Weights of a small GPT-style language model, trained from scratch on English Wikipedia.
Training: a variant of SOAP for these matrices, 927M tokens, 3536 steps.
Each number is 50 + 10 x the weight over its row's rms, rounded and kept within 0 to 99. Layers, rows and columns count from 0. The size before them is the row's rms in percent of the matrix's.

# layer 3 attention query, 512x512, rms 0.0776, rows 0-10, columns 64-127
123:52 57 49 35 49 42 55 73 52 43 44 36 60 66 46 47 39 58 44 53 56 57 44 56 40 53 37 62 57 57 60 50 54 60 53 58 39 60 51 43 58 64 44 45 57 47 48 60 48 54 52 64 43 69 46 64 44 61 39 48 49 59 72 52
107:38 44 66 48 44 54 40 51 71 45 48 40 38 40 56 55 40 71 51 44 49 58 63 52 39 60 38 64 51 42 45 66 50 60 60 47 64 57 41 59 61 63 52 34 31 46 56 43 36 45 53 48 52 42 42 54 42 53 29 51 19 64 62 50
113:39 46 58 53 42 59 49 61 43 46 38 38 58 54 62 54 51 30 57 37 56 55 62 38 62 54 60 50 32 39 56 53 49 51 59 38 48 25 47 59 35 62 60 48 51 43 61 50 34 42 54 58 60 57 61 74 51 54 36 50 29 43 58 45
110:58 54 53 46 38 61 66 32 40 51 44 44 50 39 52 60 42 43 47 59 53 48 58 62 35 53 34 70 52 45 73 52 47 56 67 38 37 51 60 41 50 48 47 58 63 45 57 61 56 57 49 49 65 51 38 46 44 41 23 59 54 35 34 46
103:50 47 48 47 54 61 53 62 53 39 51 61 59 55 36 35 64 49 52 62 56 53 47 54 34 53 48 36 57 47 51 47 63 47 60 61 57 44 68 67 37 67 56 54 59 56 51 24 38 44 55 58 53 50 50 50 49 65 45 36 51 56 52 43
103:49 47 39 67 29 43 46 58 57 60 87 56 39 58 35 46 57 42 32 49 67 56 59 49 39 49 55 43 55 60 35 56 49 66 55 31 51 56 54 56 52 55 47 38 50 61 54 46 50 51 63 29 42 47 62 57 44 40 43 37 55 52 53 40
111:52 35 51 55 51 45 61 41 43 41 57 49 53 34 41 53 62 51 48 43 51 37 58 56 44 51 36 73 63 33 58 54 45 53 65 54 64 67 49 54 58 45 75 52 46 48 53 64 49 55 38 46 50 58 52 44 28 51 62 44 52 55 63 44
120:45 48 50 49 46 58 43 47 71 42 52 60 49 61 52 44 44 64 52 65 64 35 64 49 49 41 35 39 54 59 62 42 41 36 54 50 70 50 36 65 54 58 50 50 42 67 65 50 35 38 29 52 49 42 65 38 56 44 44 57 58 62 68 44
117:43 60 39 64 52 50 43 34 62 42 43 55 67 55 68 50 58 46 42 24 57 53 55 38 47 30 58 48 38 40 60 45 65 50 52 31 60 52 59 48 56 49 49 61 62 51 57 60 51 34 56 54 47 43 56 58 30 44 62 59 50 54 48 42
113:45 58 68 54 53 65 33 34 50 46 39 53 39 50 34 63 58 33 59 55 66 47 44 38 61 35 57 42 36 47 52 31 47 51 52 53 58 56 42 45 65 27 56 46 30 35 65 53 45 53 42 48 58 54 68 62 39 55 38 34 60 36 50 51
104:53 45 58 35 58 53 43 58 53 31 41 34 50 44 36 45 38 54 52 49 56 30 61 51 41 54 40 51 48 44 72 49 39 50 56 56 39 34 48 49 41 50 53 47 45 56 49 56 46 35 55 39 60 60 50 46 51 39 41 52 42 45 49 54
# layer 3 attention key, 512x512, rms 0.0762, rows 0-10, columns 64-127
103:38 50 48 51 49 32 58 48 42 48 38 37 68 52 58 53 54 50 55 65 49 38 53 66 50 51 56 48 51 53 38 49 69 53 50 47 37 25 83 66 43 55 40 40 68 44 44 33 58 46 54 58 64 57 57 57 57 39 48 64 57 31 51 48
104:54 47 35 46 51 50 70 42 39 39 54 69 44 45 66 61 54 34 42 51 46 62 38 65 58 48 60 53 54 41 41 43 52 73 52 52 55 48 53 63 71 34 41 29 47 60 65 26 61 62 69 48 43 39 45 40 44 58 67 48 46 35 73 45
108:48 42 60 38 58 53 48 41 32 62 60 68 48 36 44 50 48 45 45 44 66 37 61 53 56 42 56 35 49 48 64 42 48 57 47 58 41 60 51 40 66 54 40 47 36 48 57 63 46 46 66 34 52 49 62 45 49 43 51 65 58 54 27 81
101:69 52 51 51 59 45 56 58 61 40 60 46 68 65 59 51 58 44 34 55 56 21 44 53 39 50 49 58 36 41 57 40 52 55 47 67 33 40 51 60 40 36 45 37 51 42 53 39 63 61 43 53 31 37 37 73 57 51 48 60 45 41 67 45
097:48 40 56 43 62 48 49 69 57 48 40 31 41 60 33 40 47 69 41 53 46 45 54 66 50 66 52 45 51 45 65 53 55 49 60 54 62 51 52 50 42 41 51 53 53 56 38 51 51 54 66 33 59 47 42 50 63 45 55 44 56 39 39 45
102:31 50 41 57 42 39 52 57 68 51 50 45 29 67 60 55 31 41 36 53 54 61 57 45 38 39 43 48 41 64 46 47 45 55 52 42 44 59 47 59 49 61 60 40 47 43 51 46 50 57 40 68 45 54 50 65 40 58 69 60 55 58 48 54
107:53 48 48 50 30 42 63 46 52 27 55 65 47 47 47 52 38 54 57 57 36 48 47 44 41 47 45 59 55 46 46 50 44 55 42 55 51 54 46 41 56 39 46 59 45 48 53 62 40 36 59 59 42 48 47 58 56 74 51 54 45 39 53 55
100:63 41 46 42 48 47 56 46 57 57 47 54 47 40 34 53 35 59 53 60 49 45 54 59 43 65 43 55 46 58 51 49 67 63 59 51 52 55 59 61 46 61 51 43 50 50 44 54 41 55 41 44 44 38 53 52 52 53 51 55 30 54 43 47
104:56 44 43 59 51 53 51 54 46 56 44 55 42 57 44 55 52 54 48 40 48 49 73 41 52 44 41 42 63 46 44 38 51 60 47 41 41 58 41 48 43 49 60 54 36 48 39 45 49 51 55 47 35 61 67 61 68 37 43 52 42 57 44 46
102:29 47 56 45 56 69 47 59 70 72 46 64 41 58 67 49 55 34 51 40 50 35 38 33 50 58 48 48 50 43 46 50 62 45 33 52 64 65 47 49 47 55 48 55 52 55 48 52 58 51 57 49 42 56 57 57 51 60 53 60 42 37 50 53
102:51 58 58 45 44 48 58 44 50 57 62 47 48 41 48 59 70 55 47 56 55 48 65 62 33 55 53 48 45 62 42 45 50 42 66 56 51 58 58 56 50 49 56 36 45 50 40 47 56 63 53 52 58 30 49 38 42 55 63 38 60 42 67 56